{
  "n_layer": 22,
  "positions": "rope",
  "parallel_block": false,
  "beta2": 0.95,
  "doc_mask": false
}
Each number is 200 + 40 x the weight over its row's rms, rounded and kept within 0 to 999. Layers, rows and columns count from 0. The size before them is the row's rms in percent of the matrix's.

# layer 3 MLP gate, 704x256, rms 0.113, rows 188-192, columns 0-255
111,200,209,253,239,201,196,206,265,238,159,223,139,134,174,133,265,189,145,184,254,195,185,120,120,211,225,274,239,243,198,224,250,181,111,195,169,221,156,172,235,80,192,208,200,201,172,204,139,210,209,131,230,266,177,194,209,155,189,260,152,170,258,115,147,294,258,245,183,171,197,176,233,250,254,111,212,204,217,202,250,187,249,197,213,274,237,179,235,135,150,167,216,237,205,243,175,193,151,103,201,238,259,140,179,257,159,235,194,226,185,202,196,210,244,255,239,198,190,221,242,235,176,196,194,152,236,192,186,244,180,185,221,150,205,201,187,279,158,267,229,229,189,254,226,230,221,214,209,196,239,213,270,223,155,233,189,263,207,224,186,231,198,182,148,244,229,197,204,147,207,200,125,203,179,184,220,204,211,201,248,82,198,186,253,231,242,268,165,232,243,179,209,157,209,328,237,204,190,205,179,90,246,201,179,190,181,202,208,259,174,176,233,216,214,195,217,158,203,158,222,236,265,224,229,176,227,182,213,238,232,221,169,171,180,142,225,178,165,230,140,182,162,144,189,183,262,256,204,176,133,178,235,180,215,132,198
112,192,242,250,181,303,208,248,186,171,195,214,177,203,197,229,251,162,290,226,139,173,172,222,143,195,216,215,147,154,214,223,182,237,180,212,282,217,191,293,213,161,171,253,238,204,173,258,252,153,136,153,177,96,120,257,209,146,208,181,186,230,235,223,146,160,165,126,174,208,202,224,214,220,202,135,241,252,198,195,243,189,216,254,283,216,216,261,181,159,268,264,158,178,187,115,198,182,157,174,260,245,240,181,222,177,150,173,165,233,212,130,189,252,171,269,206,245,211,193,197,220,180,270,212,101,258,165,178,226,260,171,171,193,180,179,210,262,173,169,181,154,236,227,236,212,215,197,284,187,274,229,211,183,260,213,187,175,204,172,121,195,202,174,125,213,266,249,248,175,217,201,190,160,162,208,214,285,159,195,168,147,229,125,165,261,206,211,246,248,174,186,133,199,112,262,214,225,181,204,188,152,239,190,112,196,213,188,117,182,201,192,150,197,150,163,319,223,200,195,171,174,219,261,263,161,160,205,188,186,209,216,237,215,217,166,166,199,209,207,235,196,217,131,186,215,180,242,224,210,214,231,226,209,222,169,176
099,146,194,174,256,259,182,138,169,194,303,158,273,243,214,147,219,144,222,152,183,184,196,258,205,133,162,275,247,185,213,324,255,215,231,185,203,229,216,297,224,135,260,231,216,259,114,132,212,200,242,161,168,202,270,199,201,209,224,187,239,238,207,157,266,204,217,204,202,158,216,239,163,162,178,200,150,222,174,197,132,182,173,173,201,203,226,216,230,197,153,128,234,278,222,279,138,191,213,228,151,239,210,209,229,260,201,187,260,227,223,239,204,190,210,190,169,141,143,191,213,136,185,221,184,178,197,167,159,178,164,170,176,226,186,218,174,181,147,175,169,175,227,155,152,215,181,198,175,169,202,182,168,218,142,163,195,238,194,134,217,276,159,340,249,205,266,185,171,162,194,214,106,235,172,207,223,200,218,192,220,126,288,247,224,175,212,332,212,233,126,158,290,250,215,152,180,143,236,209,180,251,207,185,179,188,251,198,172,230,171,168,109,209,208,224,250,138,178,177,197,198,189,204,199,229,181,176,214,262,180,129,193,190,204,192,202,187,243,196,200,236,201,184,214,209,184,262,200,156,220,159,171,204,190,269,196
101,207,198,184,186,224,248,178,199,206,189,181,213,269,179,234,247,182,125,196,213,204,247,160,211,191,187,217,274,149,199,167,248,145,207,240,220,228,193,227,97,250,184,179,184,167,95,275,211,171,218,267,269,196,196,178,203,244,193,152,160,191,181,224,185,199,164,226,176,221,185,150,258,205,177,185,253,153,182,220,181,195,204,160,219,204,273,211,292,228,234,225,265,153,215,247,171,187,174,198,250,125,217,226,213,225,179,149,237,230,279,136,342,209,198,192,202,228,230,255,234,176,225,152,179,220,170,261,175,195,175,207,189,180,197,212,238,157,182,236,272,262,196,243,178,205,198,221,189,167,229,158,189,87,188,267,168,254,236,268,184,176,255,232,275,239,162,209,217,295,189,185,272,113,215,223,238,146,246,146,155,182,160,187,117,170,160,184,232,145,266,174,205,184,175,123,278,219,182,209,231,119,206,187,192,153,164,154,238,197,202,203,189,185,289,205,181,223,250,174,233,212,188,193,148,125,173,193,157,230,218,224,203,157,198,232,214,233,194,141,225,116,200,169,129,225,220,180,160,108,226,226,242,232,224,184,219
093,180,158,219,144,279,126,280,173,226,211,206,256,180,172,166,196,181,229,154,175,294,161,238,189,191,250,180,307,176,198,237,250,285,195,272,284,255,186,168,255,210,145,232,186,191,225,187,258,268,194,200,141,197,203,221,208,188,255,269,177,211,232,215,160,194,123,234,166,247,263,248,237,270,230,175,127,197,198,162,241,234,159,189,134,232,227,179,158,199,243,217,216,226,210,228,172,193,192,214,142,229,122,233,160,250,190,236,177,132,120,190,173,243,206,294,199,240,156,185,144,151,156,211,168,211,205,210,196,213,226,225,172,197,207,245,176,221,163,146,160,216,212,250,174,203,228,215,206,127,229,235,212,161,202,212,177,259,182,231,238,198,219,132,152,223,160,215,131,164,173,160,178,184,280,148,194,238,275,161,141,272,151,210,217,248,255,161,232,189,177,182,153,207,233,192,300,263,232,170,125,170,187,148,124,141,173,159,215,242,203,256,163,227,176,157,177,156,191,178,225,253,227,165,174,235,180,233,177,253,238,239,219,223,169,249,249,180,149,246,221,184,224,180,235,222,175,194,229,205,237,214,180,241,227,197,293
# layer 3 MLP up, 704x256, rms 0.112, rows 188-191, columns 0-255
098,188,157,156,164,222,209,235,120,164,258,81,247,213,228,187,240,235,155,236,156,246,199,229,258,246,160,165,227,218,229,212,171,191,230,213,174,273,161,214,214,260,214,186,112,215,241,200,257,127,159,207,153,107,256,194,165,204,206,220,164,175,130,212,198,209,132,232,262,230,187,264,158,135,253,202,250,199,201,204,235,175,261,188,197,148,221,183,265,166,237,231,232,237,178,190,177,240,195,219,206,167,121,250,196,141,240,127,214,162,254,155,224,207,198,162,175,193,239,95,228,179,229,230,197,175,194,240,241,120,177,187,226,212,273,218,207,165,172,198,165,159,155,132,278,210,160,218,197,194,210,241,175,195,170,205,160,230,70,179,255,189,209,227,196,160,238,216,201,300,211,271,278,206,160,196,184,177,167,208,196,195,208,176,119,176,172,195,227,125,214,213,188,220,217,153,203,194,261,210,197,240,209,210,174,210,243,218,193,175,204,213,259,160,126,205,144,215,226,164,198,135,158,203,193,239,163,216,209,131,118,221,269,241,227,201,183,155,160,241,221,208,247,261,154,210,140,167,251,202,109,246,184,265,177,175,194
103,176,256,250,86,223,159,244,274,173,280,204,126,193,265,213,242,191,231,194,215,214,186,199,177,207,164,241,197,150,115,175,204,152,175,205,179,256,248,137,195,152,196,206,216,156,223,224,253,185,175,180,184,206,167,221,188,238,148,120,258,187,217,162,168,152,187,256,172,225,249,203,215,165,210,159,212,184,208,138,301,170,211,182,173,195,262,268,156,213,198,204,280,106,181,178,189,225,168,211,247,221,234,199,216,135,78,238,147,240,176,130,195,196,193,211,241,203,203,209,149,256,183,216,162,195,278,259,178,252,229,211,184,192,189,156,168,236,211,163,212,183,196,293,214,181,183,225,233,216,256,126,186,207,243,163,186,127,217,175,145,239,252,174,205,112,265,205,254,184,178,240,189,157,232,258,115,254,206,267,188,228,162,130,227,229,184,226,191,184,250,230,183,220,187,221,199,182,247,202,169,258,207,204,164,276,207,224,189,208,186,273,111,193,178,244,234,169,254,174,232,204,235,217,167,201,223,139,266,162,230,165,253,138,251,226,216,204,242,199,151,256,136,146,210,256,181,151,202,178,214,215,173,214,271,154,201
095,211,197,255,158,219,209,234,281,202,151,240,161,163,200,263,206,222,177,231,216,189,236,119,195,306,222,127,124,234,189,109,217,195,150,206,189,178,232,135,191,251,132,196,185,176,238,254,220,208,170,238,228,156,97,223,230,209,186,236,170,153,199,204,153,176,192,170,197,213,160,206,193,255,232,181,218,236,212,136,314,303,217,181,178,222,155,240,192,205,215,230,182,155,174,139,208,230,170,174,210,174,202,184,161,195,189,176,132,155,168,202,186,258,174,230,199,227,257,186,186,269,186,208,210,211,205,208,272,182,228,196,265,207,186,224,294,210,258,235,234,210,198,236,224,231,216,190,205,211,203,240,212,191,237,186,203,189,176,220,171,130,251,120,134,237,117,199,219,226,245,201,248,195,210,219,173,263,181,220,157,276,137,199,231,212,203,102,125,188,340,237,67,174,178,228,237,246,199,216,199,165,191,85,199,144,157,220,212,193,193,210,241,151,213,223,154,273,191,253,231,203,210,221,207,232,188,278,199,127,194,251,192,211,201,223,218,210,193,210,196,171,218,196,224,242,224,156,246,238,211,260,207,211,234,135,220
095,217,220,218,187,211,275,139,211,126,222,192,203,274,205,243,227,196,168,176,199,214,213,221,209,192,185,211,213,202,262,128,257,189,190,216,223,264,160,255,149,208,184,243,198,187,148,280,209,153,242,214,215,213,151,192,229,221,249,142,177,180,167,165,233,226,202,212,178,218,201,152,209,220,218,223,270,208,168,249,197,185,175,182,158,163,257,153,327,248,223,245,268,162,117,234,151,161,218,230,204,160,246,194,223,186,189,124,225,180,287,215,273,198,203,184,184,186,193,230,250,232,171,167,145,208,201,257,190,158,157,193,194,197,225,234,205,153,178,191,250,264,235,233,191,214,215,168,145,181,208,199,174,120,188,238,148,217,227,251,138,158,221,245,264,219,120,171,127,230,181,167,237,138,162,220,242,118,211,120,160,156,165,190,162,180,175,180,236,127,224,152,260,173,153,154,267,255,190,200,188,131,232,199,205,181,166,158,231,167,211,194,224,199,221,198,117,250,279,152,239,198,207,170,156,174,177,201,182,229,226,299,194,210,216,229,235,203,203,152,315,107,279,156,99,261,207,197,172,179,235,194,272,198,227,182,204
# layer 3 MLP down (transposed), 704x256, rms 0.107, rows 188-191, columns 0-255
104,190,138,229,187,193,240,219,228,218,180,205,144,127,151,144,249,206,177,179,232,173,260,129,151,171,237,210,187,209,199,197,229,186,138,211,157,145,202,213,238,148,277,222,230,230,198,254,176,164,233,152,116,273,182,169,238,204,189,283,142,222,287,135,212,225,243,300,145,237,180,207,240,228,232,114,168,141,236,172,217,156,206,157,184,205,214,220,258,183,109,142,144,238,235,238,244,150,159,110,171,205,226,114,207,224,147,197,183,205,151,171,222,217,233,223,254,152,204,192,193,234,137,195,197,153,187,207,192,234,190,206,217,109,188,190,148,241,180,261,131,179,150,232,227,199,202,197,193,204,218,156,240,213,142,203,248,248,176,210,211,299,178,186,172,254,225,179,254,138,210,175,248,231,183,218,255,203,261,151,245,157,215,113,231,232,188,285,211,257,202,202,227,168,164,267,242,199,150,204,223,120,287,180,187,262,186,264,176,242,172,172,161,179,226,217,193,204,234,145,239,243,219,147,146,189,206,168,202,233,235,213,162,204,216,219,151,172,199,210,164,168,225,222,199,193,227,259,217,135,170,138,212,200,180,111,227
105,207,130,126,114,129,149,216,247,244,186,194,230,195,182,201,175,243,95,205,256,199,218,255,207,140,148,245,238,228,209,176,226,184,165,222,141,238,173,92,176,173,187,138,137,154,145,198,138,224,200,160,226,296,248,211,223,232,219,200,227,106,98,233,212,219,191,221,208,163,190,180,106,257,182,227,190,202,220,224,186,197,159,223,169,192,149,154,203,251,174,291,236,188,258,231,187,173,266,193,180,179,186,262,251,246,209,200,227,153,201,247,248,145,128,109,233,87,193,183,171,213,250,149,203,242,181,272,229,194,157,212,210,181,230,211,180,194,172,228,229,204,162,167,208,179,136,238,152,209,141,171,231,183,140,237,186,232,220,253,214,228,180,238,185,136,174,235,194,156,221,223,251,212,171,187,176,154,210,226,245,202,136,258,234,217,168,203,170,159,297,229,271,183,236,174,199,110,206,190,195,185,169,212,242,194,171,181,232,200,228,166,270,204,242,224,177,134,216,192,203,224,258,189,182,255,229,152,242,150,173,218,183,203,266,189,255,124,185,188,190,190,168,219,211,220,212,178,118,189,180,164,165,183,210,177,278
095,192,175,168,204,230,148,183,174,235,283,176,303,212,230,125,194,112,224,159,238,197,197,243,227,176,156,231,226,188,228,363,199,221,221,182,243,208,221,293,193,166,242,196,198,211,123,168,212,234,250,173,202,211,239,204,163,236,234,216,262,270,228,215,267,187,222,189,223,201,217,190,171,209,185,185,153,222,143,258,156,164,154,194,180,197,194,149,184,177,198,184,234,267,208,209,190,196,187,261,221,192,205,208,239,241,212,198,274,198,239,203,197,156,234,231,168,183,127,185,273,135,170,221,161,177,175,192,156,226,196,167,119,223,137,161,142,177,197,191,213,170,256,136,179,228,209,197,238,185,176,153,125,203,183,175,145,205,204,191,244,307,116,286,283,261,219,173,203,234,184,251,131,150,252,194,210,216,201,239,243,172,242,229,269,172,257,277,238,230,207,123,247,225,232,136,116,170,226,189,216,214,147,209,233,244,263,182,187,206,159,210,152,184,200,188,298,154,207,190,174,255,198,182,221,266,200,187,203,259,185,141,179,161,222,180,246,203,247,201,207,279,193,185,167,208,193,215,197,135,255,153,197,162,184,259,204
099,210,198,267,219,185,297,184,181,156,175,162,203,196,213,262,191,279,261,144,223,206,169,275,179,197,223,186,215,164,205,181,184,264,211,203,194,202,212,256,273,186,156,277,200,177,277,239,188,205,252,183,149,243,183,142,190,180,235,133,203,197,222,128,198,256,233,166,154,216,226,204,188,230,257,208,202,238,222,262,198,219,146,217,157,164,171,147,159,217,219,223,143,180,104,195,174,178,234,246,214,254,221,212,228,220,179,201,268,170,170,251,142,197,224,124,185,188,168,108,188,253,171,260,288,212,229,175,231,198,212,168,209,274,177,219,212,261,223,147,169,177,188,184,220,213,221,131,159,238,170,222,168,222,182,193,226,166,186,238,127,234,152,168,231,244,123,172,106,175,173,211,168,238,154,178,279,219,201,192,219,153,235,205,257,215,239,169,224,251,163,123,209,180,240,222,186,214,229,214,136,178,229,255,216,230,242,201,224,152,235,144,339,149,140,188,124,215,249,176,174,142,197,214,227,275,241,215,205,155,283,170,188,181,188,201,196,170,196,127,268,189,173,208,166,296,223,203,165,265,212,207,274,202,219,158,187